Part of a small language model's weights.
Architecture: rotary positions, untied embeddings.
Training: a variant of SOAP for these matrices, 6941 steps.
Each number is 128 + 24 x the weight over its row's rms, rounded and kept within 0 to 255. Layers, rows and columns count from 0. Numbers have three digits each. The size before them is the row's rms in percent of the matrix's.

# layer 11 MLP down (transposed), 384x96, rms 0.324, rows 121-193, columns 0-95
090:117142128156119136153150118094174139129138141087162110170098133123152141117151123089115102136091136104162112137161100141178113139161132159107158132156105114089134109131127122105108153136134147138087109120131158113172148165110149135113118116128145158125126106126097080210140104115108109144
097:128140177112166128126135132141111114147115115140136144141109116116088105143134145172138116116183100135052185102159134127144122127118102134127098133124082129081094116083101099161108132137098093109120131143117125078109122120113094153136118140122131144161139126152114069124113112134124162139
090:162122093170141108094128132143152162106146163131157134152150125167126134113109134141141160118165137106164123125133146077105144106118118134082141116115160158157147076140138130126144086125109091121176125112114133192137152170144123138158121117154151138106069104155117135150112142120105104123
090:151148176126130125150130141170127127114169171134166100096138086102130131144085116135156121112126082167184159147115131165115123128103100124126117097138124138108134111150111092131154117135097105179109137116104151158134140126159078154144127155136080141158104151111133125117147139154148091149
109:110098115140078152128131154114133109111122168132083108181144166131112112133186109129131092140123105127150126151090118104094117133102112161124151137115127112108140111179128136143133114142131132163136123162084109143100118144159168103141132136175121104126099094180124146129173100160099148126
092:129120143105102077124160126137106171122106114102118133112102151139111160137125143169054107135078154171113121108119154141099134123161157147141113122109156092174137133126138128062162181157148090111136105100110104131140142143139145109135122129139111125106150085101135137141112105124139120124
104:118130130105124139089140109104127131137112095164134131138161184130094106123091145177157110152101116112139155098121135115146118141108125138149139092126129108152154081098100155080123161103144105128106063123150105137122141165144166125141146145151135171122111142070129135132109140149117077128
095:138137108141113129108146154112151124112137102096114143108131107110122140133150205109115106094148155105116123139133140114162144100080129121142153082161104126154141136137154136143141146115120105132124073159126109115163151130123116080182126140145146074111119194135131107165143149103163127103
101:090068119159140136139134185126140114132141144074124125111122114142093104150105144111136104112141099091130152142072134136147136137119099108119098130080100162156156109103084099121154085104124121093120166088104136113117158073112132125133143128128135104134148129131133170158154146113111123134
108:121140127150105128112083153132149151137139116156109125155099140129068092145089114155112141110075150134163142073112133125156181116133128115109178128122096124128102128107110166112111121125112109068135102088084146134094154114116150111074144142136131115144158116138122153116131161118117127116
104:121121144078161168133157137175115137122123093129153142087113097095125103147128146111100123133142173137142098076128130138110121116160118126192129129104100138137088174112127111125083114118107152111122140151127166138157107147129134149107144092073148128174103116114150128143147108168111117114
088:084130096097157123141112174167122099122118144108136103156141159110087115122111132135098107155101122094096130100133090132100129119115122180103152115125094123144131128083114139180176110101113118124108104130091081124072144158144130173122141131119123107110179120115117121142123129141117118093
115:098113126109176141165128125158111115086116169177144182147102128160138158134147134127090122163159151110121132134152109168141139115150082116096125110126144079124161124121111104150121114129141140131161099130144099138131051141112116111112141145133144110097141142105120107143117114157098176114
101:126120104137136128124112132146133118133138109107134147160144080133112093158119162129074116101120100130107136135104073136149111110171080138166165069107093157131107112146134124137095127100156125124118090160137124151150131123114090135100128187155138177120141148130120149114152170147110124160
103:115133153149112163124111113120178083153133117113148130206113103117077145143127108106134136090158123120116160156122116138125136131141145139134117158126117102140092107110124141125163124136113100128163095119097153170112129135149134118158153119160127119142117121156124152176180118151059137092
112:103122099126097090082097151094117091098129134140160152138085093139132130094134141125089116123167167117158131168092124076153127185128117158156109124113117138110108132111127110104136120129086115105148135141138142108111089126102142133110149145134113157116148157158098158131118159133089081134
092:157144142132112140134101148143115126132115115125144176163134169135158104188129127128177116123114113164169120170106147120152108134123118160123102158147088087136125091114120098073091112116102138143108138165131106101125146109095152163097129131091146118143142167129152122114134118079158096127
110:124132135092140136136167124135124138114131151116149147095127119111129106153143126105172121157166119114126078190100118152143142152109147142089084132107111178143116093138141131119171060157126130125086143136144114174148116154078110143169151135097147124141127101137115097146161119121142130148
090:103138125131108079119140126148099122103156110117126105140140135161104163151111179152139105140130140113174128120103080162099102117104127134106122070149093137144166130114143150118128108107101177133146126131180122079108144134110095117134118113127132096114142107152135185133144127133136148064
095:113138125128143100143129088200123150145133148099128147097121106170049127149119163134098161106096119158134090140143155151127113107129108142129106154083150143119126123110138123112122123146147146139143098174131138094175142131160124102144127104110112081153111117130119120127169102123092141095
102:140150146105114076154118126095125143077164118139150128142147149167139121148147125129105078192131114122149102127100134092125129113135117167113158129088151149113121097133114126111094083167147122096113104144148117096107181138135134156152166125118132116125153095143130130145129135146084134186
103:126147133120146144138114122068126145142083124136166156150146144127111114082119109135178099130159105108129113156147098149085142144143181157136114165137103151153140151119086103115136117120142116145161119113102123126145125089144114166100088139141138171143180147132109169110108126155088110107
105:105136206153133158117123097132155125143127153156088124149127116079144106128141080130127138132139141127194105116131117136169145121141130147113134155118127109151144118116095162142097117133128147140120157154090086119113175160127131116131135135158125131148171086165109123120099087140103084113
098:134123133108141106152149125050107082091144116138102113109126149132129187123177135157090158125155163123164153120133121134192138098122134094129126112127120109139068164108126138142133121143130119132152121141185139080111132112117148138127098121122111131118108101130127104146143151106128100089
098:129154143103116146083117112182063091152135144151127108145112149134085141096109091090095125116118116147144114160147124084118147157160100128113147141116141096131076125142133153146100157173124124103138071116144116127109122179125129106121134121144124138139146159145122088160147153124158121127
096:130142122139121138123168131129096136116149106123112091168160136131155118131101124188134179124100146138107094139155106139130125106148137134135118150152122113102136171130125160097124102100151124107117132066136111159119054100151153103180134114131100159109131144108088100103114160138089129132
098:151125115065137169086111108148105116144116119170103129136149120079095109133123135124174132120110138170165113104161153122078116094110145116145111152143161112114117132108134127126147123157100160151064134150098126128139144174107128128122162120128148136171080129117115132102100115149149119157
113:126164172161119122128117105087125126128141106172111117145142139125147154149061124142120139150097128102104156102096109159094141090174157147140111092127110143118128150135095104098142130098134162124175149122144112191081131124160085136140095143158136143111130120129137145132108117097154111125
099:151146170119179137134127084122096120151147121143144149082133155151092101152145140107115119161137151148145136129122089199105118097132142129128136159135132135140172154099139135090141129166100114110137123094072104109114122153140132157123101113105111144131136120165126114185112142143088097140
091:080114167137148116142148151145161142148170124099111118119128142090127114104104123117172080146109111131135107158120112138134074136115099124083095173121143150135164144150167123116163139131137167128154088094117094126137106089127132120121114127167100113133139169123108173122129117093122141174
103:122093131161142148133108138153074150088149179126108129125137113161113125107138151111141115122184111140138129111123105121093083186120114126120171108087097152161099120144150115127163132153121090089120136136118108069128108145115129114093121101105137157120089103146141109093142139106148151131
095:130115108114141113141155120124137152143095177117100140143113097139106160135176159153081168101162140129091094136133127148141129127106124138127142132098132115151117155140182166096150122134144160117152125073117127129121153117147120138158113111186141143109118183165157096159160120145114087129
115:135090159151101117144162143120126124152167177131107139134099110153116129137098142133111143181129121132125142139110158088167133122134159128103183121116125130178122114138129147092151207157108153144133151108152075156129123130121150132156133115128116104091117110184134110129135146128162133103
091:173145100124125104158139092095115143123159152129091171090121129127133136124116138109135090117147091126132116104135113123147123134120124115159118173140090160137165104146120115159124074124129141134119124187141118092136117086141134120133142112114136114198084156152118106097151118180152107095
098:083111115166139146160134102131106106162138136154137114126127164115105034128112109122142129166163099116150146125102135140112140069123100142123119110156143084124124133107153151084111119156106142110131110101165115101100093124109117127154123159122141101116146099151130118168102163121127148150
094:135165178137118142126103129122098121169198145148106141095109105133121120113146117105114151167120136088186122098088139145059137124151148123129098132158090131171112129098109131132133128131170099129120125101121125111112149124109102133172125098143118090160157149103118115110130116120119099104
108:128109134133126077135127136163123128101109100141114091105144117143128118118143129128138115157142100114141099142167129137123107132096123171121127136131077129118093112138140145155175106101128159114106141061116090107149134093141134117179171096145096122105131134144153078171110116075096155120
110:125117105118115141157106131067084170171165121141098109108188150129142124165148092145119124110118137162125095113121105118086152085117116116126117100132178125146137121148164103161152154088132121143157096157109128138121144142143152124106148140137124164130100120139138078112102161098116132140
109:159144107170094139125138074086119116120139130161146136145125128066111147173155149092123113132092115130133106140143146168113148135117130154109122136126123132138143093140120139133119126128097151120086095162118109066138164111136115149104136107102144088150097130143120125087175086086115111104
106:157146148090131100160108102167106112130165116117166111128136132086106129131097134148105109139105131122170085136093110132088101132109138181143097137146108158134144129098133134142119117117098140105100113108101059103157130136157096103097136123149127079129147146117115090122135095175124116151
097:064139137129159093130093103072139133114119127107105125152168173098089088118164177125130125104123156119154117112170147114123119149088126123122162136112087149096138088129132126124094137105064103135151092109108149124125113118117160116130101114128122132119122110157113151146112111150111151154
102:096105160152116111123115135139121136093151114167124149081159101097150124117108156107185151104082113136145103142128157148114147162116114115103134104119128148130147149106112153086103121166147119185158080126118136168156160142133106103128106150125121116165169145117112083131137096111116104109
089:131112102100107119132115145121111114114129198153140086111114157167156217092121148124110136135092079146116148103165127131101166144147123090107124112138136135089135108118092110126141124118103119123144141111144129165166167120150136141166130125168151118130147157107130149118109159149139135136
089:132080068114109181163117168111128148136104124142147162112147147112090120121106120096164121133108097117094124129074154121099143097090102150150141149089122112142113137141159161106128085143137116127133120138119145115122138144115074093158132101117091100160160150105129125112153138114163137131
106:145136115151108101173139129189137133108131110157136127148161122121121138133147096138130107121153120113189133141104140180120098191145150161127102147122060128131107110133145115087139167161116104132156122137178125164119107095088107136123101102140129149130107118107136165114142111133123109152
099:186158089109115128099089098159131146157133101127109146166167115145115159134153113155079109156094106098147145123109171111081145157116110114123100113116131120124128141112120132111153093098155108138155105126100122085169130120118138138132100113136096148110135089150116106174150130117168133153
094:130109088135113145178129140119094130191112149128129118101170124124127049111123138101093134084118166122138131156130121180092135161109096137139122137127139120103106155143100104126114169184106178107135153109111155125142107099132122123134110119139127128123097167123170121145119150130115121131
098:127177120083148084126148102118151087141129105110098120103123142122103113148164130128143116119114103168150084121110124137130139124147128140122135133129123127102116140131143096135175144121099144074127139133064101200094108133109125099167128101191118120131139132125113151152171111135150137155
088:137103163131116121124097101083177137094165139096119145118095136106180126116124108128147135139113124129122141133164104161126123134113074165126155156160167118104129145127083138130119159110104094123090134115110121080090153153135139142126144118125129125120196110084158089120099108130147114130
086:167105118095100091156094140150088159133162124096096110135163089131144158117099137110137163144130158119109132187174116127117155106110142163129120141134102115109175177116130099120124145151118174151111142094117109101118123121125105111116173162133127157146179143147151120124153133136118110138
090:120116126126118128133137114120138146156158150156129102114123143162114129156143137049159111160127150122117141165126146131146179107119117146107098134107158155137121097138146117193150160135162154138154148167116127106169155139158103128176145088145100133128098127106105088138118113140084147158
111:100153108127108151113128112172151111125120131111114142179118127125118098127149106144113104153113153093132158125109085109121112142141130126120147125155142083078132126184174165164144161116154124153105121100128169189104115121116110126127113112103166097118096111109103108087115130159111103090
091:105151141116158109126148096162124109194130123140112138137111136102113164129055124120150105135157118095146142122104110108128152170096121124121157126136139130123160139143159121127141138122056094129118102178132148137128153125150122137105173112078129146125180099166129142170135121139114146125
097:133114104105122151116139121147157122104113159134143135093135132131175136135116153126113197127132134123112142092115114120114159109127123084134160146174127117166147153128093102118140162141110094158065121163102144104144145140133117097121131114115118116108123133177141131096179123194091104151
107:095145067141097156155157133126131114135099091094084142130139122132123181099143119128146124112176124113142094181146113147135130127129139141102183139144121136139144137137135204149146123132123090160143133099110136109120149108124135138091157151142090105138118135168090095121130126160103152131
107:122105129086153142136102140093140141124154127116150109114139115124149102165128102140177156100158101119145162113133146134149123143132120117187122124106134102136142134102147102146123112128155106142148138122078152148085142095075163115102120159174114068135142105115122170094134147156084146149
101:132143093123128128152155146183119133157121161111107131122143138146044107100130108113152157126132109148154124122096150136124151117093161119109146121119135123115147148092140102136123030112120116125116107114078122089165131113097128141127154150146111116144127134093153103111090113117139149114
100:149048134175114128146104133098095149108142079124085140160134111119140123103115092135111094163155133137095121135147078080134114114120133164153159113132157136131122118130150140130128123133204172134129141107150128119156113110111130123118123110143129122130152100128072123167129131107106111120
097:156171134132109102140114120138066147164081143140105166129112114132125181127114139145154138104132131119165102133172113087122134152156094160152119075086108120089151113121110131107117094137103141137134153125126119104117137088128154095135138160117125108106165135102145120118113091083126166110
091:079132111141091137108138160128149142155103126134143117174106143112130080150077095149090125115133150120149156191105118146099149130167129097140121111111139112166103163178122104141135139137087128120097120123085129138127108116138132130107147099141088112104112158119141090142111123168109163154
113:115116138123147096127134192090148141132108128165115126145139109159130127139140121137127089119113132129140136159157132167139115136125163107160145133120117119139151124155088145159112103109120179127113145155089078156105139175114112130098154061124091128145164155132154096136128100072127151151
098:109113144132127107155133114124127151133055113124136112114120151112119152093150154138113131111078130106154145092139114110117124155119129133121131112100120115105147195116135118102112152151134111097129122100124061164103151122157100113171141125133155084113089122137134152082095121118078154164
101:137130137114131143126135163179147105141105147121120161129121103139098113137110118099088145170135121117133129118130126124138090115126123138128147108137090075167141101175127125112079096104113111147144194129075141128125113141132135138098082155118061099144145128159135135105109102151140083110
102:134094135106180176129179148140125121093117110153136147121148113134125110157155113116164065107114159126132151110107123136140122140148108114128119119120178115152128163168141158153118134150112143101138163158095124125116071154091141120136125101148126115091143083130146124134195136120139094126
103:101127119092131107164149163121085087105123146125088114136119160135131155119131091143077157129125146133126147135156164126136100113091105166165127110079077136117128150156127116159147129100091133105122135137148145124174129110135139077174106112114153119157126147137124131102122100167105127173
100:114114131120154098149132124154116152109112163163143109135141125141144111122132149136160097097165117155114127132095154128154123101131080140080154084118134114135102130158104176153121096138150074107167102104147177164139096126144109114137107098135076112128168088130128107128131088147151145135
097:176141083152133156103110107126131137128163073125129087152124106104113112142131117116059090142133136156129129130150123131087119144077133113145150125115157099150143113137132140094102119168126119172127137137148171114121119145077134164140080086120118129112158129110107125140132173103140127094
107:097133102153151110134105135159117134133175114139068148121117130114127155125145115113115119078144160100114136127122137117120121099151089105157123139106164110139189159137172115121156108062126139106108103119087120069147134116118124141144120139139112133108110128120161139129132172189165130122
102:130104151138152118133101101147114121146138146099109151141083155108150129093132079163116090162129137103173108144144125153109112136150116131125076108131159117121127130107100167051180123126100110118131155145117110127117132151124151133112150135144140146147099110127109188125166125148144132072
092:130101149145159123112166120145096149114121124132127114117129115103130159186082130133150114109133110110147127090107091125133131097140129148113136091093140079111118118120178122148140154145140080105119134091120139107116134105120126133129081163139128181136072157103163145136101112110125166187
099:111136107173127133136128130100126157132162133163143166083150144130176099185078140124091115139118096135156163087143129148130144097126143105140139150145098100137145140157139180128101127134128168106115128172111149116152143146071107149147117152124133128121102117110092156157153131157103146120
101:125099112084134146134127146161116143119151125127121115132133118084130099118114119099143143128125078132115114124112146172099101095137111104192139141136108165154147151128124125109108162156123115182097130083115120185096124136146151116110090102121138128158143089171160149155123128171103088121
113:103121132135147123136157156137157082092079146114121068132156114121127193125142127146137086115105133135129146114110135100101118106132145143145117121093132101077104109138119105159154103106104114140132128069147148128133172134169098124107116142152091125153139120100141137152126101067106122115
# layer 11 MLP up, 384x96, rms 0.236, rows 122-193, columns 0-95
096:156072161129118135137118117104100117087123127157099133141155132132093156081080184136115134101125163152115124106127153125126170102140067104120131138155112152119099126130152125130165105104113129139147141145113146135102164131095114094107109138156090115111161099138108117080091119129146135161
096:129161133095120115148117114145118144102069104160128122119143122111104168121101123141108104140121096134131112068118124154170162101129157132139084130118132094103121111133105123113146146142110127169142145112108193145124140097122118082127126124121149099129115099120128124095055163135129124069
091:127144146138083104107116119104153123144093161143112120153123135094136081106123169117098184104119144137114159129108133127107135110142096157138162144108102142108139176145091119128165097137137169131131114171118118085138145098112110190124110159127112121081122120112116117160100101077139137128
118:125097135144131122099154101137117153119158105137149158125159156101129113099149113129136073108138129158098096097114106115151174152128112099156086146113132099123131082134127132086117125137108104115110122126086080159178087118115103116105134131167162148121084069145143126122113113150135127096
098:152127133136139170134154143173103111168178100130141097116119173101084123110107150136129157097172146135091131186127131136114119129126115096097153093131140108148107090157074112145102182130108118128121150118148112110152124098140114122084130118117132158129147100142104131130140161165135098139
098:111085119146130109157078119132126125166144158151134157112120094113119162108196106162148170114137123153115151124161149147149115092111116139127164147088079150154094112146148161132140116149168140142099184130080114125082113143133131124123113115143136159112143149128093145109114135111118133108
099:142101180129112122168077100128126132143140132104104128158135112119107099127078175119109102106130133121125126113135107119136155075112110124157153142112103092138135115123120108157113126168118110143129115182136125128121088066111105107150127110171078097137154134139061127104129141137137105139
101:108107142129119098162128087144101144106110120084142119108134112094105113137085142145126137119062089119106164144085147110125148155108099098125157143150141124146116139159125109107170118070183107143147151118106102096124083111121138114124143137141142082128132147107112168128105153151105108126
107:115095175081110098159123116134141121101134116105149174166146124108137091110126131128108140140088134175077091132118135094132133123124156129099113111115136139137146144143129135148100134082141090114115114138106156108118147085076155101114119089113137138128117134164086101098092159147083138112
094:127098144150117103189165184094118106145111117115091150096158097104105129117141104123148163126119120148148138131145153129134115105120116185161150144102103113089115151116097160107098094167127126158114149127120166117109135132147141138137124116100139157138107115079174167123135107091139147154
091:108137111132134137133099134147163153109096164096110119167165080126115149140126113112115105150115141153183120119134116128121162136153094125114119127177109102093093089146124106135095081119134130167085124126088109107152115174136114155131144137080119118161138078128083109101144139130131101129
109:125105157091112107126144104118075143144152136129095093091156163123120170144107089125141103167125128145152117107130095149145154153133131099115106112092094117100120143164093157174138153164125140138085131096134139130133102128122127165158113159124127114164099135093154156106127100111073127143
097:139141108140100076150102148159130164147128153120082142125095123145136122142116163110125131143090126085129117118117150161137135088128113164150113129143126153139130116159122147106108123151138155198150091173117124128138097057129137129111135153140144158101141105180116179113160142134117116106
093:103142147125131137129102140129113135095163128173116116183110143123109134123110133177153132108127156105089120122156109134119098142146150125133136131150088120074149140117134099150161128108105108083123115107095133129159130093145094115119164165130154173094118151130144172116069117073100117126
116:130150134133122067131091122132121129121162109125116117174080101107086144147122167185115128132131141125148070086154133130119159140130140094144132126120111135103138090126155154125139136144095148175107113138115166093123109167113135122119166170112151102163103138155113122115149141104124087100
092:110108132131137139135138170139172094145121130168132157129095123126102128124143140144131129118100174129116099197131142105163167134113100159099131127132123160109095174098098147120139151109086104092099124103120154122132085101080159122103092135145102141141182101146121137133112142160126141143
116:138151149158113132100087110123089151132143083114137095099093112094168090162138109115127156119113117154084176103140123123134158086112127159091103160140075096109133099125090121111118136144171134173124114117134096124117133109151142133123145151080121135107116129161151130106125118100120143094
089:138126075137098129141119117167129118164144097140123160126155121179120135098128131115131088133095166170124131168147134099169163137114110170148133099155109107144145112096116137164134100110126110124082135112162128143169162131146167096105148149092135107118140156101111146104133126151085144095
089:135134105171102157106130161187152125145175154124102125129124127102127139144130125133158148111128126145168144122123149157106153123154117125124123140186083164136142087149123042138120135156122135158117135139121137117146124135101096151111125157134112139104127112124147115079119155105189121093
092:118080122109097083099157177136078163130094125126132139132150099112149139127122097131145109135120116112109136152157100102172115096168147128162138134111130104126128107147127088097113119138100122103123147141166164163163140131075107125135133121147157120107146147112100112143084150123102171173
095:133140110177121126112131157140076120117140149150109106098159107146115106124095129088110118130117091118172156134150097152126167156144141101119104132108125121090092125112087139142165142120122167146152150103142147117189129121145095119153155130129130158149136136089090086116099064137140131121
111:116101101114149156167136110117094144143142134112088133100125165092133122076109097138127098165099128154165188116164139153110090130133126127092155174097132139099101151118093138152119151161166146153127168126134139123112134170128140093117148140152121116158159131133127118120096082112144109132
110:143186144133118111155137097094117148138125141142125139150120113136135063127157125142143115099092122110115104080133138137149133112122131140150104154086104128144128083151130093159127147098162124155121146136111187081152146096109154152091121107149137138172113122099119137089135105186125150132
092:142127173097141123115146107137155107144148107110148098098138126129099112072167098158109115126132159121149102178149113085114105128144135158112134139113141144139140094146100106107105111115130112170158111095110143135104104153116116121098127146135175133184120163122142153113145090107147167070
100:135168107136127113135161130137096124140153095104120140141158119164154109128111149136112157103110117113098134083162109096133128114117143118142103053150077141094105124104119146127156088099130152127144159084147103120118145173080080134116109159129118114121151145101089103126127093127113158121
098:129141113128106099176118147090139180180106102137123139107123175120113099164121098123146142070133149108111145128162104126136152133126137097155131146136139167120157137123103126147120133134095126097120105138113137144158084123173170074128151157167144115154128123130078150129136158141124101156
126:108131095142080106165103090140118092111092112146142081127154078132135151135132135122117164110096108124185123128153111136127167157124133131116144142137096151087146110137090094170123112154167129124078163122110133160096135129104132077158158107144184129120135121115119111120137134122121123122
106:166114170107132135112113112085106154126141140091127134105116176098114107137167106108100140116091147122086106128177134147132164169146121137125099134138117142090102099130121101116117158126163117114129132103101133141140123178075107110143138108175107147131110146131130079120160117179149138097
087:135097148085140144143115122120125147126116153109160111144165147103105137109123125112178081161113124141084108118113096079098126136123148117136144129106111130115124128188120084144171132146113132155126140142112119115118116090091110135164124175147125109120118107096117143083169121156069115168
100:163129115131108164135093120090164116112134111087199168148120155112133157131094164139182117165113117124118099116127119161113120107144133134158130093122117141120117135122097154114109143160150113147121141120128152117129142189118142116107145159105126161152172132141109106100121145113107198133
092:168115108110140123092147115136141101131107145113152149112130114121135089133126134149146121168127151136155125176117139101165150132144136149127139098098134137116129156123104158121162162151112144177116162083155079108104106154160182122179143137088118115126165109142167139153098102162124161109
104:137141136113130156130086063144162118088148101121129132134142143167114149126143129152148095139113097160164123114106135126120157106161126095126122119102130146096133123167123123108132121127168132123074181122100168076141107144113153102105149099138152156096089109106114152144086120124136085110
103:176108144114105097144170086126116125129131108123090162103159128122127125139123141145120095143099135191160157104149142110117128139116096137080107140119162107125121109140156096124140135152127159129110146133136115068165163126145134127137152133155178155138106185132136139109148144106113162077
102:116113116123117129096119123141157069123104110126119112109165105112071119123125088147100115139136117167091113155138162170107135171119156132153139167121106135109126107126147099184150119153130124111116185098184147162152103162115138120115130118103132146142144102135149164125137087099154134126
104:128103132121142108141115140147147132190108083139098138100121120131126105099106169142139114120139123129116096164149127138096125109132145159100134100125132094140136125093147138121112106168089144148110155107132087081165148103051089127128137104120160105115193171144123132110131151125130139113
103:158106107136103097143115103172162135146103142122111106073151156131113147105180138166123144173115113119132156136117104084146089114132109127126123102151117177116138146136111135153131107118171078148152121140147133146148124107160124110142136179138160124113108159147109071147127112114162122090
110:136126178099138133101144155154180108132114097117164129133154140083133121092131119101134093091140132123136144107129141177122166188148111131121132130120063130118118124145088169104129123150115142073137102120111121118123087125106106118125097133133145111144114110107087149132151122158158094087
113:138127127128107115094092083104106108088148122102120109140155118110077123160146131162087128114127122138087141154127124126141171108134123147129145136114115107100147101157138193136130106147125081091135098152106101123167111118116057097159149113120152139130135103155125136101163097118131095139
096:146120126092114132110105146102106136129167148110141110141131075148109120144124101132164130136123116124158124134114107101123118095177112147180132127161143142118091137185094128126104106126097105135127146135159088136155092123086140089135138131135098107075127126175085122165127102101136177144
099:126131166109160064142114130066144175100148118099100171120118146096100132116130144120143110119120105118130082113142152136168143168119125129161106170144145101120116122096145114146092136136080124158109172117105114121132131127138130131098108171153150156143131095140090120089107134114109099140
107:108167110128129115088144119128175101117127109158128108152147129122143084134127140159093123115099117135127140119145110111085200151135129085126101119098143115089148114143107128122144153137121123178136106153114115148085092109113125169139135127123103097115120163106123175122077083115155114088
103:172153133135112112135124141133138126102129104105177175141145158144126046071107158113129114136118129086147128139140113134142146112110138132139079140133105143116103148143134122159145150124130138124131159149126070084152142192111111128125077117100115121135147145157100118140102164148117115115
086:143116094092133129122169121089086128152095098160131086099085117098098130109143099143112153167121097117170130122112095104149125126177141130136132162163132117127072144125134169138130119148124131166108163139167155117120133128184150163105148118139121100129109139127160138134132154149115123088
095:121126116101112126139153150135184155159183155099103160050133094145158134156105157122132138116118094158116134179139139117153106143144111155139140125101107193120100087128095113137137116146129091131106136113159141172120124147129153142136135125134130112170141132107105132136092120157137131147
093:142113178149111099151131081183140181189099148140171121122178136143135097128126129120090115125142119141108122162149137129132096137143122121125108135126133092107123155122127158086084153128111094146117128130101110154103141119126151116079102119137164162139129105130145144089100121114130100084
090:115103137090125094153161126112177104169125168128101165115114142132075112149151114113088148122133139143102104130133124142176149112120149114130118079127122125097145159118127130106091155105107120133106148103146112121183119113168151130115151133163097132134104112166173134117091124146074133155
087:107112144111133157149123142132137148107139140159122133133112108115100127118127115110161145154146097139116213127104144114126098139106152105100090136128100173080132152138142123130087133182097091129116128131126151173096113134125117131099131137133114145106130073174108130099079109139078109121
095:145082117147072076080128136136120125124148152143130163172155118172134097138148115150114148157104152083108140099126121162115086109089156142120121122138126098139158099155104116102139140167130144112133143116125166152087150112111152120128126103128131109144158082159156130084117112125112155118
106:177145094131131156175115133133138139138113095124126135114144110119113080115124161164109144117156148133152105110128121136101131140166117103159135153108114117135123130093166129118117166129187109117105086066123073093117159143131100197121098116142100115091136140140154137142127141134099129131
089:112127122156103150147163124118146125150140123114161131138166143166118146119138139164132101168102140120082120129100124113116152089131169127082123091140161154090130129174144127158124126087149167159112136141157176103143121120152154119131121181166160175086097113119135122146099147113132143140
131:114143157151093157146125114169120136179099125123134148153118165096138132133123150111138185171122149143167125083107132107131132101150124172125078169117145108114125122146123127128142139158106102140114145087136132133107126127163133123139134147073147108182120131118085135118101104188116136097
094:109135127134125139101120144136135118148084128131159127087174130172139155090084146168128129105132118123101148091144104117146166145092147155177134131134085145125125132122115100081091150113116107113109127127105165142102137134148149153143159140099133133133131116113104151080069154139125169176
092:106149120109127082125132114116096149105127146115125115116172100161133143098109142125127138123106106149160115161111103150119123132125152104149138148212104122128130123175120111114130109171151098103112167084141126137153146141177089129141112155117129143147191133105125101106092094166123144123
104:084112122153130117107110119156140079115147133157120144100166116131153097098157136114145161104134139140180169129123110085125110155154142127148132174104148115154134105163125095107106184166122121122152168079113132149141117170146140140129093107106130128110146120173138149139090130132105102152
104:137126104135094130074133167160146135144132131107104146121146117140168160112102127130114089094109123128095115091137161143136100115144156166163106156143174183110120105172110147135122124140164095105122116154142104144097109121103166132108101156109134132090119106128101117141155132069155154136
102:136136133152095132065120131147104143117112157167146164118176079101098161152152092142167117149106102165129115122123116149117105154176126128135135121158146150122102084130130113134119102120104181167128140121111070085150154129120128150138116128096089141123123113130109106107122120094148143106
108:115086121100106137117131113085117141116155103137104170113123098169147095148145165135147155090111119100159133123113132163158139121179141076107140133138136157102136138118148164152140120155156146115145153174145118087139092108137152108201158105105105105128137107129113103128149116134147109146
102:116150170138100156174124164158163125094068111123105117116154118118132111140172099112129146111128147132119153175124102126088185092112122084164146123134123120152113167124104120129146154146159124112117108097168142134150102123145123109081162129157132110120107157143127099137149127156101111099
096:157096145140114123143090107121141112118134135145127122121132107100147113138107109172111123165115127139183151125154136140062161163133114087148119194129131093175104104146134160128139161141155144159133121133072171131137133156108135194107113136126133119121133125105118145135102111111119088141
115:125147177117144127160093152102137122127113163122128173147092099144132115116130104084106129159097156157126144114099120118083121067114139101132119141118157170101112142134115105139116148101146109159127128084155109111101137135125141163120090126151119104144144136141082161075110164106103154158
098:135120112098072111101115117185083113171130134121095145100121077165125133102101116093122094109119145131112167115132157096157125120169119150164140103110148122136135129183123142113165138129113144127149133098102158123104126139130110136122132118130107149141121090174071121140138148106095152158
116:103156123130135142147154097119109072143102154111129119103166149095082150120096127156120161094110118142121112137118120159122116129133138089119109131177105158110142116134086107158103146175137123106095171152145119136144097159120114131115135147151081140149143113122157115107092147174119094178
101:119102116177114117147129107139119131149151147115139127107128120118115111145128121112144149129123130154120082120122103143150144124133150134181177152131104099144112098127110190118140166132149163096120136110120148122124112141104138133117111157111149137128131054208168106171141127178163148131
093:141087081161126162101139155107097123169123119130089131114120140157127152118161090096101157096127144109107165116100106094127118129180127087123125141121132100084131125107141136105140162103088124137146149097117153127130121127164084154103110088094110144114160135150131166106083100137126144129
089:101092151123097155103190140107147153147118102122153131143102157127124137100147134172151120159128130182129141108117116108150123140172124084137129136108126155165118094158107133123159138109145112165159126124140144137143110118098196095122105107088119141139083113149111123097106125131164167107
104:125156139143135093119140122090124094155152145137188094120116141089109136135147092132135119160174188142145136150159117126145105142124174099149153140139087169129124134141099091136176139136083113168147131123154121115120145129140116127082133130093143123116150154125082143141110122132181128150
108:123118108144132124130093138137119118159146097164143135101133131108089149117106102159092163124088149133129136133156134126180133134133134131083189136135076158117177102125117113129140115108171119094121155095094097115130100127135101159159113140143115123106120113108129132173113138194142086143
099:092126173126104119137096171126116146139144113102129139189097134127126105140105149148131133169154150114130150126116118082113099094124129124079160103171149111109145107097090119106122104121128123104122142112125150064126136106093124094144133144112141132137156176161131126129120075104126165165
096:139085172114116139129155125082123101190126146120117147124104115136122115131114133164092082121131079119107127136140152141138193079130124132159123117127136121114105098172125088133125162157117101091124135134114133141132111151138155120196122113143119138136113118123119114122080094070118141122
105:163109128159125122172136127081112144081141126161124122130136133097117133193126167110153146144142135170153153145118084124139115168118132101086148116148110129119077121170119119122101144120099152154151105109154146105095119090139085159094118133147145156103109168125130116147130136144084136127
107:157121130057121168106141157145123131113148115142150134150109117171090120130140153120106142134093071154125074078114134134140153121134127155140144090115147095126154152139113101142090140131102108135088095103123151094135138112107114081142122125173151134148133117126159132107140120166112081128
101:134152087123096186159122100137132158155176146151160154096107115082126086121157093114125124130139144111127105096140113117138105104136136150133097178154166132090132115164097140150129115172113117144073125090130105120127132147128141130158148146125121115149182119159116117125106102164149137131